From a checkpoint of a small transformer trained on Wikipedia.
Architecture: RMSNorm before each block, rotary positions, untied embeddings.
Training: a variant of Muon for these matrices, 496M tokens, 4313 steps.
Each number is 128 + 24 x the weight over its row's rms, rounded and kept within 0 to 255. Layers, rows and columns count from 0. Numbers have three digits each. The size before them is the row's rms in percent of the matrix's.

# layer 4 MLP gate, 768x384, rms 0.0712, rows 386-434, columns 288-383
092:128140097094149165153125119152142142165163125108143069116096125149095143144102133118141158171152127131107106094152121105109166127142099104112097081088090148113157175141123114108181145143093156145110083121161118170170157120126102134124111092102136135094116172118104110110129104132122172129
103:117141148162097130134113158147142125126129114099153152107134111105111150135124163073127153139130141103133173145105168142147139129164153075089131122104134093164150188117106131153147144120121135153141093134113159155084093108126119105166109116139163084123136147125138135167149124143118172134
091:085179135140100173111110168102129145094200151124106120129147086084145152126098103142131132236094147157121143102116129149133100110164141150122118119094124119111092121102107149109147113108124189156141138145138088119142115094116159150150160163110148118131156112111126157139141113141089166145
100:159060148103139160101088099120128142133097095095106114098107136162136101112137075105139131160140150118128102130110189156096148178115128135166158144099089150152152067121113088131053113106124117110125146099138131135134122121117115123119131138089154158157127170137169133124128131141156120137
076:130162147115132117112167092152159155132075141145167127145107172121116149146136093140200144109119152099127118093139117119157125132152111135127157148144136122161136141144150085064112093136151144096099146141103131147109086118118176133105135161097111122106106139125136111146122104167070103085
100:110150174138100128102118104134138145122110166147140113110135087133104110141118122150123153175111094106111125145129126136146170118101119121129157122081141142121130127183114147128123109125110147084091118114147095108135093165174130143089079135094148151134152138123131110130149092082154171128
100:106155095118149099138130140105141128147134161103125159139144149108134180093148124133166125107144127098108149151138152123116126186122116122134106197096119125136153098088143126093110128111179098160096103146130097166083146117134121144115134176149164106084154132098114135101166131149145114087
101:098129112101097143140176139126126126134166137141156182143165111115100124114136107125130092112137095135119119177148114118095180104129119154146152116103156149099139136149121150099082118140165137175096136133108133106120167112095129120096113130136134162118122133136148159115093122141108113115
102:128130106129141116109121103127115144124104078109096090124097103135125128096120121122122094100154124136068150130094115135125140148131141133112137129120075101106156140155153113126131140174126111136125126099162180143102089122115163153138147095120117106155144115132136119144080145150124145176
078:133121153124154163124110104141124114117130150087178123096098132180152131124130123130132143159135172130150153106150146114119103132133130123128121114107114139129168117187085126182126132183178111122107103155115122085078146088139127125108119103169073138117115141137090097157132140150096149164
098:140132093118148095115169128137179100177115076111136155140095125149145102141120161145105117149108112147119127115071110106178087105145116135135149113130152139141114128154151155113144116105205173113117130129083103125121152127127137132102155138122128154114116136140106122167138147133127160123
101:152169127120117099150085080108152146134117145170133107159109174098134160139111149085129127079096140116165137085098157155137078157112144091145138126129135165142110117131112113116142112137148128138128089079092151109108134146154107113095147120116142115121117145102105120089175106141188130161
101:122171117116079197099118121144141120124156124137129161076152112139129158124140156142143131150135158111099124082124112151163118151142125102132108145130138120155117188116106108106162103140099072125111161101134116137153093150113109149098127124071100118078168100142092161130156156163120180122
121:108161102173125148124188205117111047088131091120128153140156116122117121109173112149102112164128125153157116139145088120146115124134100139141103158136145086104154125121142106111122149106147134123131133143142114123108104115104152186152108139097129142103098062133125137125122132128112104122
095:120147141129144134144140129114090136102116128151125090126126114123168127157157112130131157087070094125109151131087137129131098097150118157165097093123110100102192114087082082126138133166114114124117153132107118146127131183122157144101092113131135136125136103085157135109104140108115168119
098:138127143104137105143108127160116178167085098133154136080133150084102141107122114168118111129169150116132152137083132154106155151179151141092146115136079095115129119111117101116135141186133161116100093137137140127110144140161095131083109135130135151101144125104169128139130103089117105059
097:091118124136143115139162132135127144117115134121150105092164139101079083120143146095136156112091100116104127116096151144107112131119168098101155169138149160121157129112118152123115183139120145166120120106150119152110076121145131116079150138152132131132110137109179139138077127104135096131
104:144086136115140144147092083122139082171165074162149136093147122133081143121130124136148128153137122101132140119153116129106169086133180113090123141122149112112139106130107131136165152143126109152117152140138164132134113092126139135132107123094171132114099097119102121139158133115125157135
105:127103132104126183119132121147113119124141152133159096115154111139118122109089151142126130122075112117155128113120112160172135116077128124114158109130152115145119138122154149164131155134114072145112117098112117133092158137119141153138091113137105108136143184161121150132180094113136126081
099:132055132117119160092120106152127111136140149115116117163091141137159103066105116118090135162157135108164127117110132157135134120133125147140132105133150160135129156100079116102118093146123124118136120094094115130160126120132171128084170116098116117140118171118121143097149123143117171132
096:135137141124108128135147129127105118152117112132107162118129092108121113129147117161125156166129085176140126145089139172100121123133130130147111118080124098094139094134106136142085129106121079123102139092154120157108116139122137064123160109132171148125109096121101154124083130141132129107
103:153087129097123122124134117127186191153144154085111166092161117156115159126172089126108136150145123105117114141116123097106104136112092095115091139100150101145127139121101155148094147129152105139136177143129098082142128112135113119096130100152114173110106124117112084113140110157077136098
091:134112135146141144157129120117130097175089121132128151127182162104107120117058123129105136124137101150150134080131142145158149156149123143132142121131170126150124101145152122116161152167128111130126134159115135111137170092125154117113118123130137130125146124133127090144155110164132123150
099:112179129125155146154160145136135121157177113109133142123126125124138125144149128093125133104095127157134112161112123093168129135154093169141130089148126103126160131115160088057072136152145125119104116139135107122117145146125179095182070113158114133082145163128116074098116128117133141110
101:089152121143083178106080133069132144101098147130133095124125101128128141090121146133159177166082159106180124144111090127106123130136130166122112122117111122113118160125101165139110124159116114120158125139138167128138130129102132095147125118136118108093150144138111121174177111129109120117
100:156185142140123151073100123166112098086124099116101125133137118112091118146180101137137099134090116167147099120106162154097150101107139121090070125111115125063117103127104137130147112192055102123087122138129126132116108158112092128141150128132121122112122095132122123145126101137104148171
096:121131144139144123163088149112126096162110104112133120175106085120095152129174125134138141179156131130114124174144127128155102157106180162107103092106140143076144175135082128087133153152123069107117126156104130121118132098140136144097139102106113117082177112161093124082117122156169112144
104:120153132109169133185134117148130132104091148123183120098129104171128115119104148119132095154116132141180128108150098118160120107142120148138129184104093114129147156104116134167131147110132123101154119117181095115102129058110113093116106131102179154123122143098124106139138121122153119116
116:117139141117118146146154108129147163145104168152155127108114145083105143138129122170147146159155136106155116146115100152130080107144101120062140104122126102177113099138119137152166110099133158132158110147144120110125154144151133137118121122141146149132119153133110134129140094123133148124
105:121099159122152113134154111113132137113138095066144152149159095122129123109099186091101134153100089139116118162107106110111117129148149096088108157130161095138139189148071166083134110129149128207107136129170129106134118111134155131122128135100137127102116153120103122175130172114128138108
095:145123137113130097102161127111118099103124132104138129138060116145134144089131124164114134155158103124109126129107133098109174149161098165103078145123128116129145089140125177114129084124143156155121089141107097121136120138091140155134103105126129090156148106157132138099124146141145121116
104:084134099108111150138165167114104111151103135160150136086160119089124127140121121126111137108168154118124143144133155130146175179141119104145083128129113156076141128144155166171107115157142137111126108124125111109114124141118134111101154126138161136140128134127164132161121089146086126126
107:175144098146119130113124145193104085141147095143106161136118172138148154131122129170110162111146114077136136108111186117155111132139103104101174124104138116098109149104080169172103169117123120142135156130192095153112121157140096155095142116146116099097148127121117112108146084140147131142
101:122144095153080100131114153176105140130132134117154157111133157171135121106095115116120156170159087133130129111154110113097161105143140129104124157117135136156059135127121153153112149096132069153111142133193119137121141119116094141129102143112074086106158083142089149129144139138116134174
099:122132144139129176162096103146107144178124108100117167149136132136087128112144128119127096127131164193099175169139131178133095113197146124131137124125190129118096128131148091146133136109152134110120123119122143101173127131083151104125131107152129127120133140134153143122099116153132172122
103:136101112131172113162186085121167130122120107103159111140116104129116136123136133143138130083138132114133098143161159152117111115117152099163111128119137118128137148112167162153096150107152132163122137119133138123138142159115182164135138096108140125105128103124177166132131156098113143119
100:117168136147140087160146150161137123132111137101150099145162097142135121108148144126120136092124094123125119086135106128111137131080125157133162092148168138090136159123120156107125116143130112156164107131116154094144137136111122083100050125115093166189091159110160114084109110119147117118
097:130138118139116144122093139199128121127137141125132074108150150102105154092135132118115074157137108130101095099143098119110128083132121115125131155146131132143153080114157065124122152117091178149122114156110148127152119141140122124103143135089085125100135135145109121100107090092130155145
086:185123175106103091110171117133137124151134104175127092106152141128111143147122118106148151095103112113126142156087152135134148158123125171119143148123072145143112098142130113137116175132106158150145158118110101099076058134126110136133187164150140143111128147083042127142094114139179153154
104:120125125124131184126109112135076129121132113132148105140128133127102131144136136142125138119172146148160104110138149128138154136148127139166142134128167134113142098136108119116110139127066129137105088094132113117116158143095155154102097133111101150132156119135105110104086098192163162172
104:102133086122137113124084160147171136148169154140128129109156107131089098162115106118107146119190094110146156184119132155170101125120100090116149120132116094114119127154101115126085127137144157092088116130125123098146109117193107160072097118128099138144157137101133129111133110118133140116
101:082109121107177141168170149119127134142110151125088142124072162107091115143111113099151113085128081117098130124127071130146109116129113122111123135135133116167145130105150063155117094146124165138137159161131135165141108109112112149133145116132143117146105128152155126171137098138121137118
098:124112121125155148146107114119127132148147166092169108141151125165130131132141072081109098151130173127159107138183179150123133118116127136153061147125118134096169127176069116089123139124090124143164159123102108118093130177075127132155112128152123107124083123111083111121119106116158121073
103:134151146111143129105131112141160133130085148149134182096098150170089147127130130122094119144106091126154066126125063145147131096152124110164170094146162112104116107111127174105135127151113123078149088136100128149124123102139078138163131139123105149142149151135124126092132115137133169111
100:168125124178144097113130130124142114170124136158112139131146123148141131168089109139127097151155104178133153117108109145127119124133135099083124157140110109121115120143118140117143140140125127140127130174140080083116145079129168132121124101132147133144143153133125094124145154150123088129
097:119162140160135098151099118140129112105089156129130125088105050144158131129113147120103097071120113138092121120152126110125101119123119090116092121159144135147142126138139177154110140114111126132129168156154161118112145136137115113105135142127114138100122095161171128144102139151155097126
107:135119130118127145159157130119134128158111131103124112125121130119104133111119119129096103123136117108156180113104113103150128133174115097156145130157169138150154133118134109135168151130150142155100108159112143151162137088162160130112095152088138112101089148139072119120111109087130144096
106:097110163120155164170119172145162161120136102126115131154111143130118143130100117114162126143140152157185142108101181136147127121129127143115098120134147107105137141149158147135109101124082143099138101162101147089166097097176159066115141145121140140120149121136173117152127132115140098132
107:131110083073124098117139158115142149182110120166105128177142132104100129128107156126109153107154206077127141146134136108132140132142155149145137108163107143140163123111103136166110153165169159085138096124132154100085162102132157122134127157178134145095098138128158100134091100127137133142
# layer 4 MLP up, 768x384, rms 0.0747, rows 386-433, columns 288-383
095:175152100118105139128156197099156119148131140137092164139147126135132155150121144140159135149125131128151147109096148096129131129125082109119147110143134090166117096121125146163117114137186126128070161138104133138127121087093102106133144142081123121091130100182115142102110101127105135117
104:153100108112140165115161090108117113138152120151143135168113138092170113121142140155145100123128163161123135116126145139133126137126128140124101120162091103121134136122152137113136136105127106101122135101098102133103144148143097084094138099154135169142133137104149116118145108153122133106
093:103133139138098175126109171124125142130100086154147116167106133136143113112174073086100154136149120066129147083127150097145113115134148086141127132090125106143120096089112091126137127104131130172092129139147090125121110144149167142132080131126158136103139125135161134124121118114114173145
104:127125122161145139116134119177093113154114126153146119143128134117125144139148169156128129084125112104162132106096129169162148093109098088148103084125095099085126167114096115080131129142091094148109106139135110083149162127138150147152101123158151090137136105135095114151098133106124143134
081:076148127162092113112128098116119139129097163157159129100123135111109125125153080117134117190143060107101168171116097116164126103130165129113129137154115106175130132164126092140093130110085090132112160108092118168130115125119145119141104091124067150103101111124124132122153104106102093158
097:091153121106119177147095143148144148114105093120158085113130146119142133131111097116133151143136128122172139136138080123141080109099124141083159130108097084146142100114156149132103169170127135149137120109151155127098075110162110135168096119124132165159142161134110162145107125130167082101
101:127149079158112132154100116122165142139168145127128148128110126129110126191191116143112129167127102134138125147157146106145126106093121160076134105115137120124115094105113098126117148121100149124110129101121114143156142156111155117164134103155089132161148096126157085142142111116144110140
101:065122137129179130128148141098184131137088107125122131160124142143123137147142122128148142148161102086123106177130109149161110102138119115100140149129149135136129154169126123115106154155158150155113123100120104122119130132144132143106163109149125128104090115158134119096182148119105095158
107:140140133132115152129118191129108122133121139136148138127134162135151118137128109143125122173137174144114111087149126177091099087079104156138122090112149130121104047116111122143169117114115083081109083118132132114146082166114074118121145137175072134113119167145137116133100183128169127106
086:163154108113121099136111149099115139160134134138098102141107113116152097115149101116112139094141126155155104109128119142101119143152126134157152090119127106174136104119184117160119099155099142137145190136141120120147119140157084128117147154137146157134126094125169106147137166116084105111
095:117122130112142125108088105111116137122117134146125094118121112151130132135130084121142122102088111172143154187170137160122167102100130099160143114162136144149131144130144116095078127137109126132139115171167153130130104149098109177113121138138130094091127120121129118182120127121128079139
099:110134107150103150151126169141169141193131107151157147141072129125184103138095120164133160050168134075109151092094100120118122175117151134139132157161139178104137123131100143103143173124106164191125126121151136158108112162160122159134128126151122137155163119112164152114115157146130091169
101:147116092154078137167086119122116129201132100127152142117114105077091126127135139135120154085162132110107122133125097120095110121130160151142144149149154139139141081136114126116154157150165145101153144124129139121119143147136093131105139130141159097136176160132075128130117105161142155135
114:104147124112125149094093148135120164140137097166106134131151176204137148149121163126135139163152178139151086138136127129126142130127132068078158115130138099102069175122145136141089149157140148089081117090173105075093133148117108142143131116106135107148149163143104128133128114137095120135
092:140171139107141171095138106115128104135098119129104126130118160120093092114084117138133120112142108123150080152084125134116086119138166128134142146110113154110134105156162132135148139129115158127155138119189107156121111120147172154135146143141132131089141166099125127136135125112130134138
098:135137109085105149106103135127146149103127088144095167113182138118080074095103119131085107102120167090087151131121121128153099128104128118150160087123132108131076120096132119138116143140156095083119143136117113135133103113140101155153143127105125099143104088144137121136108153142180135152
096:112092148144147090150171128134112155129134113161058110138114096140128147134141066094138151118117100181171134142142088140133136122075121113103088117141125162106090130128115165128124125108124135126110088116132121128089134083153157092137121082112100122090160117143109125159162127144118115136
101:114167091162122157083156137108113103110116144127105138111102123110175149110129111115144114134107150156163138198176098168125087151119083132100116095139113093118128165175155089123139132098123119128117096111152119129130159151133111127171088139199129133164126163121138156086106126146122120149
100:170138141145092161107117127139142102144153157109131092125131112124116100115159142121123113116171119134135105126108123156140145131128148084109124158153140089157118082142148141145166130113160140102149095104107143154081098080112122170132153182130109085111140151107128094115126149125102175134
099:124120107122179166145127150110107100143101146128129201194146121180155128098149119157141176149134116128114172136165110157101141096133152106134133118091091125158139155149130103137122182157144108106096168102122177140152102095131092125113115087110116134144113106145167111104114138091129107114
099:144143131128099159106145127104111133150142136115108135108104118132130122118092171149180095099136143117114131115091140139121131102115122125109146117137111156095123125107134105148120075104167114117135123127118117100124133126126136122118113116123090149104115114134088154164119135118102157098
105:124108078125159126133132115122173127158148151142111164150080129116137151153145157132100159146139142103171182103135139108133109129126125130140104152131145112144119111154112132158131131127129129134135121129168136106152115113158176084132124099093152166155124103120147157140098150134111097109
092:124161122124113094092098149114112154118113132135170118124119110131141112138125150115131118155130150151126135090151149138121128179124171165157105151139137164112140120115096105117113152122154103117150151118118155116102132100133085107122109111130105097125130100131128100073112150126171114137
102:154179148152112113098098119105087114098114127116090118081115118131145098139121108140112145055096111101107131130123152137120109126090182110129119105125112127114174173109134141172119167144122081105145084149119113124149129125109109094138113139140131090152142101134159142156115109117136138099
099:130139113149107100121114143070106135102111170117155111145140111097153117124117146127154163132165144107135112119137152142100127182138176155167146140138156129143111127112126150133130112134110119113101143120129113098139120121141138140091155116144146138119128116126154115075170093162131143158
100:145165154121161125099129110135109154128112096081113191139120117129106168144098101141127142164121136150121118159126142136089137117136169108185148138141132125099144149126111113132152155171110153156139131164155149142119161108124121131137150126107107169148134082137134106115126125152130097120
095:143143125155138100095099138144171117132115082136094107074100110140198139166184136164126125160155137164122156129135132093149065111173135190158153091129097083122136111109132120148096098116139129122150136139097112134168110118140091135116148115168101160127135100124114116126098111180094165126
102:117146146105169137163152102138144113105135093132132086117113091122153115139124145147148144138122145143128182140145112123122127121123137196086099116164105136133128162140130106147121071181159128146129141101168120118153130124172102126101143120107145122135101113098143132136135106138193153113
103:122140115129115138183118124142112128111144150160150096136103141116134146119135132128131181137167139138140141108090157133133091082121127112098142117098083111131112143163148173132161128094159146125143100137160127094140144150154133116126118137179121178141116188122118131109164100124139149156
101:058131121137145137126161139092140144111150121127127122091144142118117130139142161119116146129164101147096110128144097100118159109123148160156150131088167141121097115111155120139177118100136097142123158120143127178140183097120109070100140122186107135113124116152122155082112147127122138170
096:144108115113131104122118142129114176121118104111116134133133102101156109115096133103093090160110175154139104140118121157161128086120102118147115134152076140106132098115144138146137160151131121137122107103147143160168197117142143093123155140133119114126136064174168096129137166130119085136
100:099112103106132112126164142136132096113163137164129127077102137166103127114139164098126150132131123172139102120138100097138089136128170137138156179136147124123164143109131112123077119118131165109138144148127144089118118150116115105121152127103156111110183146116109168109115085128174115120
107:116084128146151088130115102168117082083179111134105138091131181142143115142121144157129128117069077108130157105109130142147135119116130133071142130100129137157134122151162122199134137112166103117151119159126130091128129153126126122173160132107127092086134151139126104088126108160154111147
100:124115142123139077107117109111155128133122169168129116143105166160169075122153138093118141139103134095153139166142105140125152139149141144132144137145171140106097136133109152116075143189138117152153098129147160126065170122137136115161109144092165168102143089143114171091126151152107074154
097:113163085142130136134092143139107158127130083122148154118188126143132124103134117124094088130119144142103100189129104163154120154120140144136124186157155148117150156131117126160108149124173105102119085136132112132127108134136128116114139147129157125088123116118147141135129124104126172136
099:108158145072130109101154123162147102148084148139154125130129127136105084123181128131104117099108115144105119112096162164127105125135093155145133117148091099184146157114118127156095130134121148129139178088086134137096126169132152124152109110103107128136168122160155121123153146127158094114
102:121159106115142162057084144143160120112157108167099130154144172126104162148115128139131140151140146131130172146111135146142076114157131103145139116133121163108119158140134129169120135141098128151136132137173110137149123126122149115155102102116124129122140157129150137122146096108142188144
095:136135115096079143130128117130091129094151149168157091102132177107124172155175143102135132138131134134120174110149110133105138114117102137105154124121115155105107130166146118154153115128137157142113087121139070160176165128132141124097127121062142099138171173122143133065132135136123139137
094:094126126110109152120145144114164166121145102100156154092098105122140114148156117152122125126156138150093107101182166102157091110099100137111117106147106131148141163149138119158127113137135126149109128134166155141151140095087086136132136071121112141141078134118177101105087124114126131121
097:164126144130177091089108113099130144130116161107128147153098116142150116108125092146147101160106129109122130103126144111084142140154095134127074139106144143140112119128117118140169122158156176113157173144126150100163149103144118125092095105107126108125153085121144096147146149081148130179
102:135070149140096060157163115120140154110136150140115168187122102131104124117147094093113130120150093096112118123133133116134104151111125109158141153120109142079150146136155112108153143119130133130086149139137132138100102104157163155159160115119125180122157146159133100110146110150112132124
102:131132144131120112173094115137082102126122139096119143122150151085128171165125127146135127202150103105167134125092112133166135122118154140103152148110149127167131167124143120120118126117114123134097131130133122154137150101102114111152088128139149132139074166132123155136110092111130135135
101:088101139102119144101125121129118120130100104107118133124109163136131140140122126096166141138141091180125150181115132101141125123140133066111114149119184088100099106123134108122118127142128112113109079123110135103138148165151125102154145113110108143118155098154129121115137144149156176123
100:159147115116120120169185162134109138089132057128115118136108103135134143166155179155131129135100172128093129085101115133117115120173124114125096104131115157140144132120081160115174134096104114104131101114152100163107133120124140148158142124135091097132149140171151167159142148143104136104
098:149085184118156101116136077118126151152119113157178150097123162161100163160055148100141164143113134147148106140101091140100076162087108103129134117124147125139136144086129140140164128099116134094125075075144115138111106147118135150136173127139151142117134119145146128124138154127119145115
095:136129146136112143144085125151127137070113121145179127129094096131121080114138111108129145126125138123130148136143148119092128149125099145112106126147131131157147084143141104128124173140059126138127094124120158110155136116115156144141151139106131096141133096165091112136118139141168122170
100:108109103112143094147119137155152122178102115110112153101160138128104116131120142123137148131088093116154137112120125076169156089160099123114138127109128130145123115114099123100180143136115089174098170120111171111160118091129137136124156163071141156118126106133113109149157151164121147098
101:115107177100123127109134179149109097071129157130135107152165128099051141106122088067113109131132154189130161131146128110112132128108128138153130113114134124135103135170115141137132153104082153116097129150105137102175092125133135101095151140087132191101143145162133153120116102131131149100
# layer 4 MLP down (transposed), 768x384, rms 0.151, rows 386-433, columns 288-383
098:146118104106175164145114163124149143117134124119092151131137092071129144117144125107153114039125147128145124148128104136125131161090173089089116142106091106131119142100154152200121120140156150116156137115089104109113142084153117152061101143105132132120113116118169135159121153123187133088
101:083097143134158117114149142153227114140126108121103090107095152141175108146134109149084162148139176126130136174124122107141115112117115121146111094147165125154120104096151127129111098121090139145113136172161128132096101103136089144177167133143131162119099105136143139164143138115123080155
095:131140133112093145089112147116126129170146145138149116126145132162151144139150113135095159134129087132075110115168084127141124119100150108151154139127134176167153092104119094121161169147131140090160131076127122150153107092122117110139124097108106117111141125110124117110129135123116169112
103:136128117136098126132152094091100139123099141128144142126152110134153155136109123146122118098147108123148104100164150149123145119166148103174139082128118148155111133169135142126113120128155120132097111129112108140094140151114131148143112131119181158157125111131133168117119190116136117155
085:132107124126158154135123126140137121134160128132113148152177089133090127098074128109142116000129136146141129129123165136109130129119122113120130105114157133100143124082165141138150132129138141154151101155115121097118158175128079102138143121088188143102143108133145129130144150112116156114
097:099110104089114130124116119102088128112086144160077125132144109095114127130169130135073127147104165161104109139153141172139179139137153146125133154108113109154129176143091130112140117097113098142153168169167092128191081148124149138148114079106167141116114143124124150110132148118111140119
099:109112123142144126132146128132106159148148162151105118125125149116100133140153132107163151108125077126096131121127166087133120110122123118168146142141127121134141174180102146120137126128113133089107129133116115091118122119143139183090144122119097093133099132117095136124084139145096159096
094:114105116131142104119118117153103140128113082143096120111129129111114128124150125147144107000099099151167143118092142084187160135115137142130157147141140134157107131114088159127105127164099148157109112124146131139085126088088127121145132162152158137117100123162084124136111125170111118121
107:144183126139116126134124122139127126142170091132088084099133151101096161125144124181103144206158143118120160129151144131133160110090160154120115140132114164137113163113102068112110138146157135141174119133119130116167143100149147071180138094155114110150145150128131163152136134067123160123
083:150116119132153112144101136174171120141147126113090109162106122166148179160107099125142112180087146132131130149137092135100094161097117105092116141118105160141097148134126063142111168135123121114126116129120124151138093147148138126129081100139104102120127156144111154104132139088074131109
100:145131118147122090086154156163156115128111140112148147117117169115163108104140177140120123092100141106115126115167082115147146144137154109098135121155133086143097158150110163136140123148125121164112096124101142083132109119159107108128128140102141133168101122130123109121114176103121135134
099:105129138130162100107150100114155111059121152104139121127130152121141114143132134175131105094066123168123074137177163166120139134082167098137113110127165111118137115117165120127129102096129123109138145119144157105113113171117121132124120119148101105104122096117113097086135127169133136123
104:134097131181149174137119133120110086149169166128112142168130165115138123121146105105106140179151147105128135130092118120154117168120079101141147174122159151077133143075133077124071136129121125108108166089127098102178171161117162136121112159108110103106149115141093116137114112112106121152
110:141094146121143106165148084112146154123129134138149136157156153151139127134119162141094152070143102139151144072069124100156111141140127178149113126149097157145135152119109163130129114147161132180114127117115113113149157160143131163096119123122138159133159143150134127119131117136120162112
098:109096136077079130140135101135158125108130103126115138105108100123106133138116137120145090144126157120134127149117129163113124119116107131107046142145165115137122135085148137102149125126109098140140144114144146150089123130169134126148119119104134111145140160128107152107169148166130091147
097:139078137106126130138141132114114118140149128124123136138085140181141140170131100132153140104120095155103135129130100139109138123127133147141087099094097140147120098125162198147133104137134114094160074126138116176145091085159130127146117126152118133150154138127144121101122107136134135109
099:141142135103094099132104107128139130135182125113114147145123110143127117135120160108191115086134140164137112155134119093185132104131127148179151108127095141142110153135191127143125115154143134162111118133098141101122121080149162103146109142086136166101109104116107146142124113154138101116
101:150147141120123135147168162121160178119103144148136110116147149129144110114129070147095158139126118133148116124082115116115125120134133094106104133108165137098097115130105118157093125121144138127132132103120104134135135119153120106171149068138177109147130117083160127111092129138118109101
104:093121125115120086132147123115167127135126119117123122099134134122115116127091135129101115195183150150102150101113107162160136170157140112069123124159140092143092131092152130125123117148119122161170123115095136129126138149152129133155150133155111090130138104096147069137128095071138148133
100:138124140146116085144119137154134140128153123106138118141115175171189172140132154145131109082139112086132119092118175132133150104146128152141129087081107145123126155120121112089144096110129106171100157095117142126131149121133109083121151088144135114121115143145123103073076136128113108101
096:128149173120112098125110155134141106121103161147098122136112110132116163113147112201152130099100157131075138172213149121105134153110107151129133133125080162117138172145100129098092143115126150153120158137132151102148097139081100136176091120113130129130108112116089129092117144095153074109
102:138134100126112162137105136148108118146154108112151112127146114133162146110140138136113137012152165119104121091145133132116109104157099109098172134148137100087126130102140122132104174130112103109119130168113113152122102153076143083134140103116095180111109124176122137071146137150134104134
097:103123124133116139124120134096165105148116148123146121120147095110141133139131127097075124165137104111130146148126157173123161119140122133137153135143109151110129109126157121135123169116153115115129144131141108181102129132138151174125172070125211097139121116144166130078151159128119189150
102:186097129100082088124111124150120147123127106106101148075100165136157147107168109159151122126105111111109128148117145147135165112155156159141124096122161122136115139152124139105113095107079142125106112103136090108170146120129128123108113148146120157140126112114083093165070104147150113144
102:135113138143146102132168195142080148137207143149151156165103123119088118108165093084099102113182095149147141106143157111111124110133079107135134105132110133109133132140158126147116167139130160048104141128171124127142124169135145129137139130104111107121111113165148118131099136153159131097
102:110085103098112103118107152108088129103082103134155131151125123124130148125125120146118109000140143081125111129133137117098098166171150135146149128137110142161122106174104135131115098113137122135153136118121126127138138128129160142132146116097144106156118166091146140155106156133121096129
094:160133121155151138132171119141092128120094141123128146112134127114093157103139135157112134084071083131147123110119127122154109109142136078116143144143126155119114151130101117120124126109132133140084085120103149129130123155117161139157100105104098122099205166135092105121126112114127153137
103:092151124141165140163113178097152087149110156127123152120127134157159119144131100105143116149115120153084180104146114131067141085125137101136167129122136128098177116140145119124154142114156112115118094148093126141145138178150116098148121148111131157144110154102112094135156128122111154140
103:144100133130139127108092152126139077113111090130080124121136121139145092100139131103101102130089103094090124119173107113114156151123133157166103114139131187124112126128129110121091155152101083126125116127125130182112102116086146139117131096117112118124153075145142107142122174107110093143
102:103153127116125126160141136101108125164122117135157115107136140115092117136177146150133139059114096082110101140114132094130130165145143140149139107147076119109107115110131121140127130118099130097147146128109138174114086145117149097116129130143145158097130135166120122103130090132129099119
101:157114166133121088115166127139141130155127147137153110083129158110143112131120141138148143088092106142132109120163140138168125107120168133135097093148106140179102135125125104178120132088110150083150145126130142098120130137128098115147131123167174130150127146167113135119107119126078175142
105:147119119140107120134107120092119179080115123118127148133121110114142139107128184174150143128091078107138107093113167103126172101109212083113150170148136092114148179129125105159131123148142116143150126158118182129133169121140121141151113150125125131130124125129104119095131152101159128105
107:103137089150144151153106137139117136129142115102118120140127115137114127128090122099149162169159152132142135121118109071153137113113130146109160104133108099105165133115133148147097110108119112143134162161112157141184120137136124086141122159126126108078099103135116141111155112171144120107
098:123116148165182135136133125106148139165138127087115146163140131115100132093152093101146127024125100120107095153081147138136133103116189104104118094175115132092129130124144130151153099106138153149116102087101118142122133134118176185093155110134093126133138170122112159123146126113140160152
095:148144142108060100109125139117118110141177169114123134090122142130152164159161105146101099102113141066144127111120108092140106145067129106138146139139091076116163118126149095141123112119111139176108106134133135112088154125098136090149163089145151170093088072107114124127126108145137107126
100:143061136139144125128118119121153164172123101126122097090139147182105141150073108177133145147131114141148118117073158140135113123113113133107099134131125133099179105158110115148173105094142168109151087146112121112135132170125085139135124165068169138128151193089127103145138131111140131104
096:127096156091119136133072115135159094125157112130133157096097109127141131112125113144126107136133138131116080172098120161128132128165138112090152169096124084148134086118147130130111147150127158119135130083146127125104149123124106117118135103149113118106152085156139071134121143113128072116
099:130142147135124151115100128117118118142120148121106088140112149146145135108120100125152133142154148105152126142092099177165099126152154104134109138146130098141119127146108172141107124111097118089174145128110128167152123134122107074157127120166150103179136118138161114159155166118130132120
094:132123150129089140135164107130123127132153100133099124142115159129152137107153127115128174062130148100146130131115141147146105104138135135132150175095156073076063094098115117101162160166076138131144137087152142131117126122121130157122146113113136124161156104189083134131141122157123131142
103:121131121125144151127092127107129057117107103157094104153134129137098136123152107111168156160163094124140137135111164103155148121117154136133098141099176127117123081148095135145096131143125123141128121112144127134130130129173145160114135089158114166126181167149118141129097145142136097171
107:118083102160140086139171126099116127111150115125144126155131100140151129135104079119080093144139122173114123124128118084120162090146164102095103161133129086121126143084125115100147139089098105131147141087143160136109152152091136145157162108148116177149104149106159090152094097165195113108
100:123137100174123110141067101115136105096117121106103125149173091149155149155123146126148123188146115093171120134061069128136129089112104148080150101085161078139150116109151110119112126166100107149098162131084132159140147121104101115111123110132139123152155121115130161151108156129123174120
099:139112142114102132130153136098130110148109140131127167149122143146129125165124129137121097175128137142088110156158121113105142134146142097121161079203123134115160156103148158165136120116151120105151143143116117115139081114147098122138167117118122146119128129113113116159159148134126124141
097:087145121122117122116164139104139093134190135116162163118128156128106113131133110082139143148125169139119137159149133144157133133157149078140126089142143104158137123129134130108173138127122142146160153134148157125114116109107145114119128085141145114125113129111125122129164146081170147131
101:172131141099114097122141080168074130099146121103100139150137112147100116109157077139147147106139144115165150120144151121125152156156120155182198099141109141149123126129139097115104151075131130124093131131124163129123126174127109157121130145126103110113168130125149154159129100121108109106
099:132128100128118163119092190134111115107147116150095135183138151120141162115158153125171123109068111145136104144171174139155151135146104124119140154112110155101114120132166117132147150112205151126142125148144130115134085177109150164104179119100137100142155110106096154134114155109142117121
105:121128086130081104132133127140147076111134095110088174100119202165119153134111136173173110122140123138134104130112121123175170142148162146180140096152136143085109123080104128125158132097109146114112142150101132150167143112138134125121121117131140094147143157129070129143107127139133164091
102:111152131089151089111119118086124152107121117164152111116176111163116145134130149095151136098145147118072143145151137136142155136131169164120142182139145154095110135131146156131132139122130130139148152158108149204070113092159163155110161110111072097082130114162110130107127181131116115147